config.yaml
n_layer: 10
d_model: 256
n_head: 4
n_kv_head: 4
head_dim: 64
d_mlp: 1024
vocab_size: 3979
activation: "squared_relu"
norm: "layernorm"
norm_place: "pre"
norm_eps: 1e-06
positions: "rope"
rope_base: 1020.0
rope_fraction: 0.5
qk_norm: true
attn_scale: 0.125
bias: "none"
tie_embeddings: "early"
parallel_block: false
extras: ["some layers without attention", "local attention windows", "value residuals", "a smear gate", "an embedding shortcut", "capped logits"]
init: "trunc"
init_std_qkv: 0.0431
init_std_o: 0.0431
init_std_up: 0.0431
init_std_down: 0.0
optimizer: "adamw"
lr: 0.00148
lr_mult_qkv: 0.7
beta1: 0.9
beta2: 0.99
lr_head: 0.0112
warmup_steps: 200
schedule: "wsd"
decay_fraction: 0.634
decay_shape: "linear"
final_lr_fraction: 0.0
batch_tokens: 32768
seq_len: 2048
doc_mask: true
train_tokens: 232700000
steps: 7102
dataset: "wikipedia_en"
Each number is 128 + 24 x the weight over its row's rms, rounded and kept within 0 to 255. Layers, rows and columns count from 0. Numbers have three digits each. The size before them is the row's rms in percent of the matrix's.

# layer 5 MLP up, 1024x256, rms 0.0939, rows 200-405, columns 192-223
093:169154109170103126137126161124141100118129114141059091147158103135124117164133098109122150107141
091:130125147126096105122145153164132122103084087103159114124131128153122168116126162153142149143131
102:112155142113108127094136127147130088109080120100120129154104136129134141116118103168099160158119
104:145108145127137119117118185149119113102124102085165105107134117137115118100131124131125126070103
088:132107101103160175153110130150147104115112099082107133178138149162128100130159086131144141154135
105:129103123170133070140089156141168141124075090133138166120120147110095105093115089156147115132128
107:087117047127112115130123125146170131136119081081159130187139159130105156139115142080112137144128
105:120124119080183118131173124133121137096126144108126152110125145132113087107143143127132143102117
096:133145150139183119138169123167128113132105111115129106170115114118127140145119140149169137172097
091:112119110126158168132125155136147116176101125116113093120103160114146133117115142164187105139074
103:111143148101120158124100165137141110118076139101151112131165115141129113079108106176151153112137
105:144114134141168171160153151113123132144137090125138145156157128134116135114160156113119123077121
100:147080144160133151143107103118164087138084082117117145124139166142122110124089114156180152188122
092:105123140142162148172107119139144102134139093106102093161144132125119153135115112115155113098119
095:084136083090149180143145149135144109116108093128132118128108175129128129122108159087118196111126
100:164090150105129151098130119127111089145148127164135144119133123115129109096117126106148141130108
101:116107116154087101110139117098166117117113143114111132158157180136112138101159129181095148097136
102:145103131137201110171142124127105124112104136127120102139151153163102088121139131146109134159138
113:129146084137116160109130110148186130092166096113109108121134128135096148148116110129127143129137
092:148115107168106110153136126164125144091111108133103081133137139123092126123091150152191144122142
088:148145126144140145116088145124117116128087079148145115139104170146120094120133142121168161143162
082:135108132111126150133133106135151109101168127115102139083159160130118117118109124096116121124146
116:142134117134155133184107128138103107130115106121108113158165157127086144129114092123145116148111
105:121095152146153135148116143159106144140139100102124102172107133150097108116110092145206156139112
113:089135124131094135110105125115142097151123093117107136116103115123099125070061145153180151145151
093:093140122169138144092124152132184141165154130127146142123121123120090167140129191140144147126142
098:071069125137147199122110089134146114107125155102096159145143130108122121136132165086148154134089
099:116111095148115117123167184130112140183160086135130123103130136103083129101118142137163151120136
099:073126121156160124144128100136118119127163119136149132122140161136134096137106124154137156122138
111:139114155147118137151143109147128114108163134151114132129097170124129152112100115105134154170138
084:146132098108138102138152086151150164161168113120142089133117149125131106167110126121139141125140
091:112133130151146160140135065168156124156130118148143102176126170118147172066094157094136167117134
101:085120127151116124177085154139127075107122129157145066112185106127126121131175091140130134127088
095:118170128131152139114137131135169155122131110136112139092124104110109142111092124160129159168067
098:086111120162100129141129135128165099157118108116097128136170120131083118104127161128160149133124
099:147148125099147139090112115128163120119145121140115083103192158140126095122152157129152122108140
090:074141104154106160170103146138145130148115157140119117150152097170144144131122099146149126123121
092:123167141133126163108146141140136130086135109128112103137108130123076153158121137120134113139139
108:157160105142130095126088121116182137119141080162144126116136130139088129123109172169124178150143
096:122110126097149124101135117167095128117093113130112153144116132144070084158137150177115166143140
094:178133135132112143125132119133129149074148109155158101161142157181152110141146127109141134132125
090:074153136148150149119124129121158138155125182110110119114147140143113149089125167113148148143122
110:106172129131132158153112140138175105130158112132089138151140159131123148138139135102126144101143
111:114124131120163141142143094162168117150132147101133091197111153156087132134124128144143114109115
084:105128118124173118110097228100164090068153139090167118109115136182087078139152096124119110151095
090:074114160121110126089109150119120153167068092101170159102105092169129110100147158157121179149146
079:117101095132125144089114118153123116117141112148146100130116116136116135117117134145134172145134
111:107108155146141149156140108137149074113148110140112109124136163129098122113171192172132103093128
103:148098138135101138111110143133148112097113056123108127188119133107113099127109064121123143082087
114:105161131114150115103166091150110095121150156130143164184141142116126110156130185142138142110128
081:140155166107121149187126160125142150116141109145111164148124112143125139113146118143126155131134
092:113136148116119095141111182168121118130169137097140116107117137153151125077148101124130133122154
116:164087096144113126180160140153131105106132131147161136123178138112121118145168116081103145109077
111:060151114105143147102114117143154145112140109119139099119128129153131134133117120159142109118132
086:079148127124115131136155117123102133131104119123149106125167164151112119165143107145127118165077
113:121158114130154145132137112168138154127145098130135113122148116150125145102080157166135112138119
105:153094099126127126124108175159157138133142120099103150113114124167124141122105126142116181159098
107:110071111102139105123126143170155136114150146125139117113150113145108131147106164155100148146155
102:143114092135134141128118119154125136157170121143118185194094115110104074077079152104170147145118
109:145084116108131163110162149158152123086168100156132115118093114174102155113117125142114109129118
112:153130134161140117131145139140132134135142096141120100143125139128092152079159136125121114128088
109:091111093173118163146129140104106118143139116089130113170122143134120129086118121126155133128113
108:124126112134170133129134117122139138122169165088127122109091180135118146098122105127135111113143
102:138139066120144093151123142139108171122151079140149111134165088155120157175119140127117171141146
088:086137145154066092121111126112144144075100116092136161158174123147120103112155087131102144155146
100:141108098172125106144092152147142121077089105145126095100102156145093064100096130108139138090108
096:072150140144162127090126127129110126095132130135121091143121136127115066112097163113132139147148
096:106118117141173135152136150117181104146150122117139131112112144140158134119120102117120119135067
093:116116126106128131170158137169152154117174152150123148127148111142097099157144141138091145119139
087:120131138141134155086121128121121098175114121149121132141167133126072141124090112120169136105102
100:150070137131123138138123104163186117141129117138176107129121120166118104123099083123116157181075
092:156100103142124140154095125167105088132158116151153108154182128125125102159103088102127111105061
095:146115120130090129155135115139166116148093151143099165128142153168112138128136092113127169112143
109:113106122151087090144130164173198134133100087117146128127170150112111135136145145103146110135165
097:119135124128134123159126150189169127119112098133116140136144131187102114125142155072125146162166
072:085103102118136112113161127164190146140124110070174154088136106181106153125128173131139145126093
101:093106133113137152144089135120130075164168145079154149133141107164136121126107130154192121116118
098:124102120198129172116147170122157159126093140099131138138162149096111082112115166133146145161121
095:139143135104126180159119162152108101130160101076134116128153160186087133130134117145178113145154
091:125135123120102147090092156174159131121123139128102109147141106129091115186156149130096128120118
105:148112137079136115117156173193134118093106145133131145126133140146087120141129126179106121135150
104:124145126078122134118165098153169151107146095143149162084106143136093135137084146117142162149175
100:172134116117145150097139114150101111143162127136083153169139119112111121139132143127128131149118
098:114154129114144151153128112146144097108098127132138127133171145129127106130140134123141194132148
102:110111128128092151106170132139152114162125131143135152138129115124130133109142154134175118146126
092:117144161103103160146104135152131093106116114126150099116115134144124075166048158090175177123113
095:129126098179153127136096126172161130150123150138156149119149132114089120065165107129147133109171
089:085125158140124110148108135172181114108135120092111144133160141131112112124125145090110136111081
098:104178109099167114128148129110147130161116117096125081098104129143126118108088187112101127108177
103:149115123139172135214145154131158118177108127131138079133109135180114132116133139126090103115094
103:156090132141094108096119153157145074056134137147102152140119112143130112110101117142102114167092
110:117090096104125128130142116126148120172158116151130137126140117153117100129118130144100144109149
093:135129121101115124106110175152084126130097124122152142092135149156111122126123113089130159093132
094:153177162119107135114095134138138160105131123139111164142149112205125103102123086104165140145110
112:049146116125136132117131121145142112145082115099154121153123108129104120129146112137128179180073
110:135157082167154129148120156125111147114126100105113100103181181143080129084083130154142138132101
099:148129100101111099124100147146118121115159099093107130127117117187144102095134106146149183136136
099:138123101145100138172147124131141117125124110155115144133153106131126148117118101136152119162092
104:110158113129182111117129085136139130171133118110116141163135155130140116125105127141127173095142
088:111116149112135160156118179118167080110168126079139123124162112135096110172121119114138113122112
106:124170124106134133150103136142151113125131115111087148163159177178110177143126121141113142110106
083:118077084155104069126142104157130129130100138081123150111167128103114082125156092137090163144083
106:151113125160152096119171100149147174135114138173104100177191119139115129148105124129131130170054
097:122111113162153092130129135130141099129127155111062133135123150128063131105129087136111150138093
111:155137121120123106135111179129132130141101119141127108143098153130110126122068131131150151170081
121:165123123148166117168059131118157095105108159109126128137074120123134127159161125132182156106077
098:040097143132107131141146105135148091081110106125148127078091135148108122142123130125135131132122
103:114146117135145166129178121128131113139146126085137146133148122120114094108133161136127147186116
098:096119111148127144098104113124157121117156142154106158138103130173097111152120109169105130157121
104:103121147134149162125133145120116149160147124112137147160139157139099115135146086100148106163093
102:125154137115115138153103156113182133092126126117126168111127124147128156119115151120117130154129
095:102137127162120109166086141140107132168176116132140130152115122156126064127099125155134141132083
099:139170142136087129137098148122158132136115143138100169145144126126128127134137121140155129111118
112:085108114123112121122135144172117107104137121132116164114121161134128101128129194158131161110089
108:147093129114150120109100140147136157164119060153107114138129131140093101116094105169168157150164
122:122093084146134079197172140148150108098176092139145130124152160140144113142115175106135130127113
089:096102130175157127138091153110144072096085135079145168153106150146112117161132135098131147118075
095:069139131153144117162156157122136106142152150142110145121157105154140148107137127145162138146110
087:108097145134107146157108139118178129129082127148088161168142157106080114168121167099129132100106
092:091153099162121148145153096146157095144137116136130144126169100121110160118134104133122131176127
098:152120123156145107097102172177113145166099090133123123154123117190131129136159095183141108115106
099:130194127160130117142138076116137173161145113141103155155117106148101129132135109113167141136143
096:089112115140116162093152127156117124146133131131134120127127123144156156101122133140104164154132
106:091129096119134131120149167155149087108143161119131122145125126115121134129144111140137197149098
101:104122133124155127162141124109162137160130166154135119119127153113134142139132125100099091112096
087:069108154105144155155123122142145085124139145104123170152136136118148141132147110143106148122084
106:094114135131146165095156158111133121142119137124155181119146141115112101105139102132138158143166
108:089090126164092156138154179106130126130132123143103126097135102140107108115108156109150180098108
097:127142122135121150142073122133128123168146104099129109078112192132143114133079155113185127121131
092:120129112127119153133107131109130075118122166131135090124102133121124096093111154139139142099115
104:121150079126139160116125134129137124139167121102136094151121175138125119106146149144129098118110
104:149140128114123120145068152161129122078120145119109104154132175122156135128099150106186144147147
102:133090130144138170135128131134139113132151106153091103157176146126118122093163099102132126177095
093:162108092124152190137174097157128129144159136147122133071099138132126111114065145098131118122149
096:130141123087104140128076118142127153101119116114138162157135172117114158140106115118135128108128
107:113136128144112122122101134136151081113108100117145143111134118160092115163124104093109112141142
092:134177132157179105139125180115159078114112116107103115121149117153104174150138122116126117101085
105:113121130153151119145136159129128104118117119137170154106192158124104074152113076130172120134122
097:149110123170123158111133110140145073142109100116119136148100154102067095093119093140161113144163
113:123145096161097145101116152141127133092123125153132097124148102118087119092128129131142135156113
095:118112114129142126096114118104113102120088129127077174140200129152112080091137160128148176154102
096:158107167104144144152150173153152166160136127070187082125099140156089113096141080176178116153118
100:105179123185126095109142158137158125098142123156105125100158148175132155094109118134137105111152
088:134062091179110128147122086155208114160102139152117151146155177160090142102144132126107118135103
101:093177144104144131119126091117161144113115075128137118147142148118146082180115152096097105112176
108:140129136127115109148138159132123110143134137130128120146074147105149113114070129058116119130136
115:092132117142186140127126118121132130148136119140157111114162154134119111090112170132139116129100
130:127161089113110158212116094144127102123105091092094129154138123163116098151085091145141139157149
106:095140116106161138144106141145145080122126131109129110139141117164112106124139142086115119109157
110:137155157109106149123179169090151167140093161119147100140177131153154099153105132138168151133114
104:037144109182124154133149153135157162143090138104120089113131121116120095086072143159132149127112
105:097133159133118109103156106124135177098078141118127151157130144139110115109095126177113132095123
098:119097136089131116107154154143128098106141116140083137104126149127144135144150141085085140095145
097:164093122210132134122099114111139096130150081115178099134117147175103151091129131169159140109087
113:122114112114095122134126119152146142120132138115147100136142230130118084123126132121137113097147
106:133098127166131134157107165140118173144145139138157094154128145123107075135099126086130133102122
111:105159117135158168140119156122156126105202105105118155099117142147139107119098152089150125108072
077:137136154107142161145108158135106130123084086108151104120111087176120137087089148106157132136138
082:104129114139123127141110098181134131125137145131145145116158107160117081105133112162129138094126
107:091118154099148171142146146145173144158147125138099125123121152145108152123105109107156145163140
092:155172111115103129159127116141137101109101086120155092097095115155137128110121111113167126133154
104:113111159152136148146143106117113100126122103085120144161111155137121123142101124121133158106157
101:104168111126145092129122104134134121131131100108116115130147135172073091136083125133151119135152
094:102157085150108097138086154107138108138136109116117114098129114120117152119129125138117105138121
107:131110125136118162134134087117111136109098138157162159115134111159108106103093141117140138190127
105:154131138122107138175118150143122110142110137165172141094163113156128110063129128123134121102141
111:112130135147170190132118139168128139164161097120134131097134125136085104116115160157167155169125
102:184107153148155152086132136110109114109117101141172106172113168158110144136128105106125137097124
087:106149126139122120128114107115135096127105116170151124085140138114105098115117118140197142119139
113:137091130096131128143126140113126077135164157140129116147108140158117136166133178124138119099093
115:103070151126132167097105182157145090089138100129150150166151119135117124111139105158128112120142
081:106165134109149081160118160133108149126130099086111093149131171139130088162085099117115128092129
097:133127121112107103112136134152146124138158138110131113103124136121122151124119135135115140111133
126:115131158110126131109093125131118133114129106146132138120128148120125102092079149078138152141132
101:137077175151135105106115139140160129126110105132139126124193129153088092144143126119130142111161
110:147092125118163135120122146105130134113119121160165167138144131151126132143139119102128182069105
099:134112134175122155143142145150127130113123116153076141198160180141138093143107138149160119141134
097:120125099141123090134131154137162139158128086107147156124114143179091103161138147120125123169107
092:089121110139137141157145136154125117115181135120107152126128132151109121120110106123151151122139
096:128168115144196077128132142168147123105097122153119120167132150118060120159157096107116140110106
099:076108114138104093117157158203133176142168128110116179131126094131143141107119114160136165172153
087:130145121125115175145092152127132095120127147137157104109125160136125100107083144121103123148120
102:123128122142133179161137152139174070098127112140119120163158126138102135121166114142126123147111
104:138120117119164122166146130122137123121159145139082123141122129124099144129119129129111186112094
096:136121103120121100152110119180135122128134119103124133174139101168069106172127091166140136160108
095:127123113147143110135133122149140122167182138135202073193136112166141131109134121152148147125138
100:149126124122137127110087105122154159142127059088165102146139134132116106101112063108152152103140
093:093140081136110110105111092147150093108115168131135094140163117111138138124133140106118098125166
095:131109075145142115146139110108142127129159149120101150121179131157095137123138114127121144101134
119:157164111108148132159187154138150133154114135139122125103121139171111118108109118139143157086138
102:120137136132130141139152118151125142143144151138113152146133144161142142115137129065105127117093
095:151140085173118145140123164126134119131094144084098136126126100127072050130159102143145167156095
112:103145090137108141142140110128159154154148148100113127130118142150126100102125168145136170089090
081:096123168112122125146119126128159111107156155093124156157135081140114143135157102164110114128138
105:108144102154107101139139131124165113126151138128113125079133135131136094068134153143141129135119
110:134151113131080166130131137139111130128152068125089100179138157161104115104112089151126120093141
091:159082089137115164135096169157137090141108152115151136163172164156116116105111132101117148099127
110:117126127123151173110107132149142080125128099096108188110125132147121131142134138143084127112111
114:120124122122136101114092161143186132147086161115122161114112147143105119146098080160149106137095
105:088152086161144120159119173131142107112147088132145111126122148130073142125162154058121117115128
098:136098144133128131118133098142145105116110160108147128140152142134104121129138142132117167098106
111:116150092109134125136117149139121083136093109120181109109169146148125081059128103133137126121100
097:144079123130162096148121121137124168134132139126067145140122112123142108150104122130126159118151
103:143147083123170127073111160144138125100158144127132167132114141134135122137097125167150142156121
103:115128111115170154119152132142133085157111120141143146156120126140134131108117147148180194139118
105:125142142144123122121155128133141132136118137135154099162138147120133135114135121186133100133171
# layer 5 MLP down (transposed), 1024x256, rms 0.0811, rows 200-404, columns 192-223
096:095164126108149109160175104143133097116080143150139130128105154143135168104171119126163128145087
093:125124094121132133115146124147142125144144117153117161153132129118100087179125123124101099139150
104:122099141111131155148149116153078156151147120109125147120102168152099098120100132117117143126117
103:147131078126160166090144170143096167095149119092136111102139155124109128114131110156118086119112
090:137169164082146105151133152074106118110141124149134124105110128125161126143136144122132118093121
102:118139129123126091120150134103154108133133099138136148113133101078150134155075090117147127119099
106:153079128151164136125098128144143177138134155092149119108139117134146141154106134163159101151099
104:121116169137129115125132140159138139113128145128188108115124108107149120105110170076096110102125
096:167119116102141157129090107109162152120160157142142153154104158086134125115098122107108109151100
093:150131141160132116148101157126127131164150145146144070137146098103172123132131117130129092125070
100:138141137085099125095115133074135168111105122198109148107113135124133108164120114171165109106137
104:146190119113165102119128133058108164174109150098169132126116178127132137136164133115109140092132
102:119131058114131120164113120106131113095140126131162123101105112141171116151155115158198119145137
092:117132101123131104071140132126143101149162115142093131097143093131095101106132127108124099130134
093:090136115155109106149174123132140106139128127125149147114130119088124113112087110114125134136139
100:141134147142113167128127176144120137163102131092096110148116110116100085120127134138117134144129
103:140139169140119149146130166143125088121106147100124110118138114086151139078110108146133145124137
100:107112103137145122156107139127098133120132119103140121136150133150110177136125118141108113121155
110:142145097129140110119139171139146160118147139143147132147141160130135144097140143076165136113183
093:113110146160111123110139120132150149108121125164115107143091116082150120181111109122167156154149
091:109138150134153130062122130148118143132109127091117126107161104090124108133114102165089099157126
084:156111104136177140151120144133121128146185144126144118150113157148158119126129076110173104139112
113:161127107091135151118081125145139161193111137117106168159171147116163108091125127111115138145161
105:120112144135170124131176113165111152143117118141132115131123106122110136104075094136120149141091
104:141159135122130113130135140109082121095136123175130134110088129069105142155121144109144107170113
095:165104118156120195124136138105112136127145122167109107081125156113154139161184110136149115130135
100:127128102111132129116123136140142146115097104099137110144120122082119164155108124155118112120102
097:111131104104109130100150093144181128115126140110102132131133127123148203083161112134139158117153
095:110198165109110098134109149133079112147093135125153118137158130096089109154132107163132124135182
110:153142145202078164098127095128107130155127116130136141131127139147115095146118148136153104158149
091:136124132144140154114140136117128145127111086098165123128107132073098137145114114130111140088118
095:129142141107147127108123113105138124122104129141105146110096115100135106144149108156122118141100
098:165142175155120127104129092088118111119133099158111130113175117114174123119116100082150118127127
098:124082135185136128152122096133151180127174137134051146154128122113203115117112145138168129132139
100:093124125173113155140124129155119053142121159145110112098136124106135081115128141090114127146138
100:126094151098106124108123156147114098122137164136096119121151097122128124138144112119106169118126
092:138129088133126086116106187132141122134134146163158112093135145105115087110135106133136090105141
095:135091162107151172109126113098134182113131162160145096141092156130115109154136112147180144128124
109:109127095101163106132135089151117156142148126122174085108131105128131126107158160142155149094169
099:143120144117141133128127117098112160127133108129160102123070144138133108142110146132078127058114
096:161137124138100133132124097079122171137122131111111131098114133117125143148111140099140161159117
096:103159193179105139129124160133145168138123099130109112107112125127091151149143137122143112119107
109:120184113108078122158090126116129112156135171128105154130162119119094121129105130103116165127124
106:132170135113131148109152118115145113121115164064115132131156125136115139147172146156124157130141
087:140143148088177119123091192121163092110139088143118093107143196140094142106083114095133106128106
092:114115133131134149130146091101148127104120149149111134175138127102147144121101140133174094108118
087:120121113143116127170122112108174120139138128119112144154145125128101109143142121103110099100117
109:116138121143111116096107114113103153151145150122154118176107147153132160149159081109157130109151
103:136134147136117155155158138142126146123159102107092156169141159103149114136138084114098140119129
112:133115112149121118093119139173126122117125143110155126119175121156129126147111101138133088094099
089:138098112151140147120112112117116126118128119120157113178157168088128107139136115128173111161113
094:159102124114139087134121120120112129139136147118130101112172142105088167137144068118134137158114
110:148139107134100111104172087145131137135136125134117119103106145138121099115158162081115131103124
108:138098127147137152087075117153136120111067143151165145156124112158136144173151121115135147123138
086:170144141153154139141138079094136147117123141098143164133114159160119131116106149094119100154113
113:174138147104146137105139141110121118148109129145123108115126127143119155113121122130132096162101
105:130117119131127129104104108112101140153138092133106133128144154126160146109090160109134152151124
110:115100151109139101133147121168114069140117120133105142169155146103158120117144138155118130146136
097:086112112131129129140127146107132101114140103125128147115135105117157158176146128139131120138142
109:115125170117132100111094130121133087075130107156168120098096137092153128101118158128157137127156
107:122177090120138100156126178160160091119155124132115144116146106150103110140119173172144114162106
106:090103134124123109139123113095147117128117113106125109139141131140145153143122121177140144114108
105:141166133143081141127159144073109170136117140108102093145137118148111103125136141103087137117112
106:099123151130103096077136088110107149141126117112141109133117110127132151136143125113134169165135
093:146165134099111163158139122103122135168134158128128112175126107124089149110137089131153126126083
100:130128125143093092121113170114147156137148144133147169113139146110110150115151150109117092118113
092:150118130174120110124149151113131120132151147139129113114142161144115118145113125157112151139092
096:138114095133081145143157130118124149129133123123123126135126157086143153116097098098101105158106
094:124163154105129155123092137137153098112135096101103116121092191119142113110123103164172112136127
091:147184178154099096068118166115080120168100124123153122140128095133126107133090098142126110119113
100:112061068110107131111132120138114157063111147140129105102124109113128126117180077114120113122122
094:105140124136107122103095179164135168164142130165093123107118137120128098150144168133147140149160
096:141146153085147142116117188093128139136142130134117118127110135106140106106077157124135096149098
107:135095148119107120151135133156110115145139101168129130157097139144130134150131126105109104060087
099:153185154109121136082155141139119143130136141120124124135117163169159119142173148104153121143139
080:094092134127131098175139121105110147137078135124112159142130091116120081143148130127150119084154
102:138114106097156141042104143133130142136119117133134128135165094118100123134153133127140157145188
099:154154125139135120153166146131118142143152142136122122177102154106097140124164092092111070107135
097:140165159103106186122139120185152111128139126117083143146134159158125111113107125129127098127136
093:145135154142149125116105090125117155142111116135102154102154135162136130127148126113131146139116
103:174126131124143110113176133116108123112105155108123158085145139153138150111140115153070097130120
105:128123121122127098164147131103116126089118134192123092085139088155140134112109123172134135178140
100:103128131106110143145116125149108147147133138140103142106139118128098074168152100153103126121149
099:135068129130111157107137091111100167146115133110139137146138143146121112154113135111147097126116
099:131179152133102157064163129112124126084148132150120140106150118181165156143177148094080125106106
094:155146159147090113096154158139154134128132146114116169115143124125089156110170148162123111131140
095:146092127106148119132096153102136117157167150142138095125111115135131114103143137145119134102123
092:120118104150082109116166151139135128144179154148139153152147136116132112091140113136111107139150
100:142171131137150118075128134084108114111083139134127097144112135127153144108142132144126166094141
102:134074172133145090164105183114134115134165112151133094167123090118154136131148123104113132106112
103:122135112110112161092084118127140147124177107106090127106146149119132104104076116115148113145116
108:098103103148101125094126091100149156128134132134126101132130169115152137118114134166117127132158
097:162111118118088124141129125125104099115139125118095126084088169106140126111092124123057153140142
098:095139097136181067105116115135129141084121120133133144112137068177145117163133132125138123138118
110:125148128068120100109147145163138122079107107147109111166107115172107142108104155106098113147129
109:134172134125193113159156125116112060150135109095131115139130126129126141128132126146086084152130
098:143141111110147134108107080153110112111140136135167131135126136180142153134139115144140140133134
103:148117105194169122138163132107124128158112135139094105087074154131149127162128112110125111114150
106:113078085094140115150143099129132118159090133153164108151106142106096118098107108137151137130104
093:108170108116131124120158098122100136110079122155125129134142125144104134147158165177129173137128
109:152168137112122108163148113098171106118133111092115104155129111140139157145147176120080139130146
083:100125123130172144136066159080143127106120127067126152117122114166120106174150104088168144135141
104:136134108144149155110141137139096117131123182150134126136146120127148156172169151186058124122149
102:130166131112106115108161146100102140129096151130092127073148111074126157121114131118149160117131
109:133112123112050133125135151142122193169143136143126160156187163122123165148116158146079093104124
112:157129143185135117179037145150163098157097128111124129148086126139154119122128106130172133113134
097:127113123139094123142076172124137123168132092129146132095141086165144169099118153136117129125130
102:132142125131134106117117160139154171160098112179136105103094132065132141117176137151098141135102
098:124113193111143126132141089151137161085125149166117108170099130086139119083128149148176162124124
102:126120127153139122126179167133168170133165115155075136148118151100104145131125120120095082136114
101:173118100101132115173118117119132105163129098118087136156120091104122122116080163119166143073123
096:130105154138143147124090152140147131115160101145163115152178124153157152098147179141143089087182
098:145145114131143119117079136121080129100125124111153151176138149073080130109131131091127160154138
112:121110183117088117102128119102105122146125104141171141095144200163093083186096148114104116158159
107:181108155137143140151109141084137148137150160126152121117127157170120122136155121171106105124137
115:122160129123128132112132153114150133089157161118127133146137118121153124085140123098136162104121
092:107086119139128097112150135108130145136143155136111177104132156126159111112187149154204131146138
096:121156130076115144113129091160087097120152108116124161129109142141147133123156107122142091141125
088:129133133126134127125104147101140131123141129137129158083159120153147102142107104162111117106153
093:101161140135102068112100135069177132104147172138134095145110085141130088123086156123108103113144
101:136103128123118089126150130130126199107131111139137122167102112134118112173166127154114057130157
098:120140089154090156106129126180108102152139126158129162110177134147100132097161137166110112084157
097:123140129141103145150133102124141106161127125131125130140106150142152148133134108126146122057117
106:141083108118192117162125086120135136141154177168099106156103128102169123111121153120181131107149
100:100168169132151152131095144086114139094157112128105173101110112136122142103104136151115156063150
091:095120143172097088131150126115124146123150133121146121128134105131138093099119127150140095104128
106:120103132140097113105143114111146125096105179093133098152156100114141133097177110126130109169141
107:132111117110136168095093150154099174146146102080102095140145093139114136156143166175169116131151
098:113145114114129169138097118150139098160145164143103117123149091144114100133150108136103101167149
095:114152159144166156139123132136124116095124099126111141150114124109149153112103115100100130129134
103:105143132106165102125165206112103137118114123096143148175150148130132140061137110178081100121153
102:131110086132129146098121100155125193170132152113106122125068102133150163129130150115146131140113
101:130132137184134101089171167163152113106114147136143099154103146082129151147142090096108105143131
095:130093122160126135047116110151142158136120163152118132110135099129144137111190107123139108097172
097:122186098114114107107119095160176192095118152133110134143143145130136110137115119139097158113117
106:149156101146097119136118123130151126119144150113137141113134134134135136162136138136098123114154
094:131152138132115138133178107087118156127131132159119130120111131103154131121120125153098103106136
104:131144126096122150112153131106153111142103138120118115104136098114168105160162126157138094145132
095:057116109106102100107104124143116150135114116140102157126109104120137140199103153120156127121136
110:129081145093170097118109152137125142115110136154091103188140097068145128146148106137148115143114
097:100122113100114106115162100138119124119089141135108071124082099127157136158170148144157137171125
099:137085173151173156113183084158120167163143095111116129114130133113092123120107115154136139157120
100:094160124156147175153168123123175127119118153095094154136154116155166107125198121132116126113184
092:122159121118145139143113130101160135133144130108133145096144079142185133102141130111156140133137
101:142130170082176173094133137101123106122124140112159092081110134131172120117137130116131178157106
103:136091115142169076155145103127171121097138119137147130125123160146125143138129060114089145131150
110:129113161118089104103081133123097149206104132149094103104157162122061086104112157150138070157116
126:120141130128100133102123132140156152099122148115148149100126099118128105119124142175124097115113
103:136170125137145141118088100135127130113164137086120154146164149105110138160156154149102135133121
108:116142181118121157127134139132151132123148151125097137139128089161105139109083150092155134152120
102:107147137066116157149154159121107148126126104119130140110139190135105125150101147134102151125093
106:146158117124139121131130136114129159154107119184121140102122138123085081131144105148152200096107
099:169161101153115135144164144113119090149110143135163116131152106144173124146086113123126131114155
100:129091087133108149078114144148152133175114102099166143111149092138125123125126146126091139133111
110:119132149143169123104107126172169115152108145135148129076129118143113097139166145147087158142141
104:125103116135121096125131107124086093139105103141092137127143099128149124128136138070135138131169
108:099118163076127119116123124101126096153149093154138169086139166154095127145102124146127149144125
079:105130114185122116150127128124093147158149108104086135165144125146101139144149108133068169141129
084:134138116136096123147132142123123138107091143112112118134107155085151119153146106144118098127146
103:116116137152108135093136142121127113125111122140135108081155123144147146139096089125143104157103
092:135192135102118122149120165105136144144119125113138141120148141059176141131113126166131142098143
105:153139115077114120108122144135142107176104111157156137171155135153090122140102114131154132130116
106:149131134133110097126141132131124126158126117112129130123157152117125120139178156109101135156126
095:144112121146135083128125115128139156121140147161123107152113144151147137171140141181124124146146
106:101094135122155118147143135111121127079164110147138092147119158136094132140105128153072115111156
102:098177134160094120140145142129115085120136114134145098108155098135091139132148138177126160113165
108:152066120121120132157143068138140153134116115114134114118168153141117149138123098118147114130105
101:136090140152138114139101112132111154091103117121136102133137103110140158124143177099162146131164
092:147135153077137156139158094099097132139111125141094098105074144133111167123143138170122129101118
109:133120146148175140137096074111162133086142093090125136150111133081102136082174147088089120118115
110:121094112106161163108137159067081153114143148148145165143154143137109098123113107135161105129135
084:132113097145120104107135105098110107109113125148103122150132116155135127158105136121128115134144
099:163126139088136097147106142134167075134133134107120139124116156130112137124099161135098147102136
123:131139139174099113092123121128141098165167107123129161119113117140141106168109086125099095142125
102:153138156117128143145142124121110148132099114127129122159128122127136107108145125150119119084155
110:162087142115075146122101137133115141122105129121111137126134124133138153146113118136117138162143
100:117157088151168159141121134176176139093125133170112130096167072098152099152133118118133140159159
094:122138159115160097119123124102089146112127100138148132162139152141153137131151140090128112160134
094:168140120157107120156113137093134145079169171125131140133138103113184139124153130134094151116126
098:118154122128170089128126137136136128112100125114116177173162144109107163139145117124134126117158
097:124146138136128141133123115119108130110100136114175144124111120129142170101123116113106118125144
091:138099124131119169126133104107136151165119121117127108123102096112180108119103120164145147111090
105:109144162136144096113147115106140105117104149122093139109142097118171159113119118107113124148119
104:156141095158145126157132105089097147158155173109134085095114150126123133127148131107153118125140
096:130148088116114174121119133139129116109133166114168112109136185125117094078144112170122164162107
096:129141103129120177100121170150145121164160131109142155150153165116095159120097155112123118141121
099:151105132119137077114086129115141136113155142164141063149136099136128119115178131112161146098146
094:164129151099146158151112166147121128112121155138066117168135149142162119131167124095155160112118
092:100133120125106094094126147112138106133132126124159151125104132092181124107112150147123114126113
115:134107132100101138155105129145142123166132107163135112164152103142114128098147154126156146103122
102:134131130130114148139149174155128138119151150128133094158109148121132156154134103058133111191138
104:173138130182169169156145137181102134113098138107141152159068108125123125142086125129112127119104
110:118107101118083115127120165134142120111165156148099131112122084124100132156100165155145147089145
090:159112110132074074143150105109145129116111128129134123123134080152117092090108112134187095092097
105:129124077168084140133135083139159121121113123111072097085169140123164107106134151160109112143156
110:124123111114131136121127116124098170098134158146144100132139118092130144137131114139117072116090
094:115155153123140134134128138123145086120141146124120133120131117148160137141125145159125092135152
110:145124145104089103133141137104134151126147151116109112109141154156138154150165141156057133108123
111:114146153120119151167119139177132113131115135152143187156109103110123152160119114125156124127088
104:112134151094142127124117144111109140158124154125137131092104134138140117131134093157130159119177
096:081075119153102145131130094133127126132130162163101156124087110127101082195154141149170154142142
110:119127122123164096125106122125133124141078115143073125156146127137135117147132131137143131127123
098:141118152130096144121097140127182106142147132138111132176080134130142123142128136085103119093156
106:160189105140113101136107151132133105108130136113130162142161128107151122116100118136104141152133
102:110128101106141123087115115160110104135135113168128146155134182156143107139126183142179134127116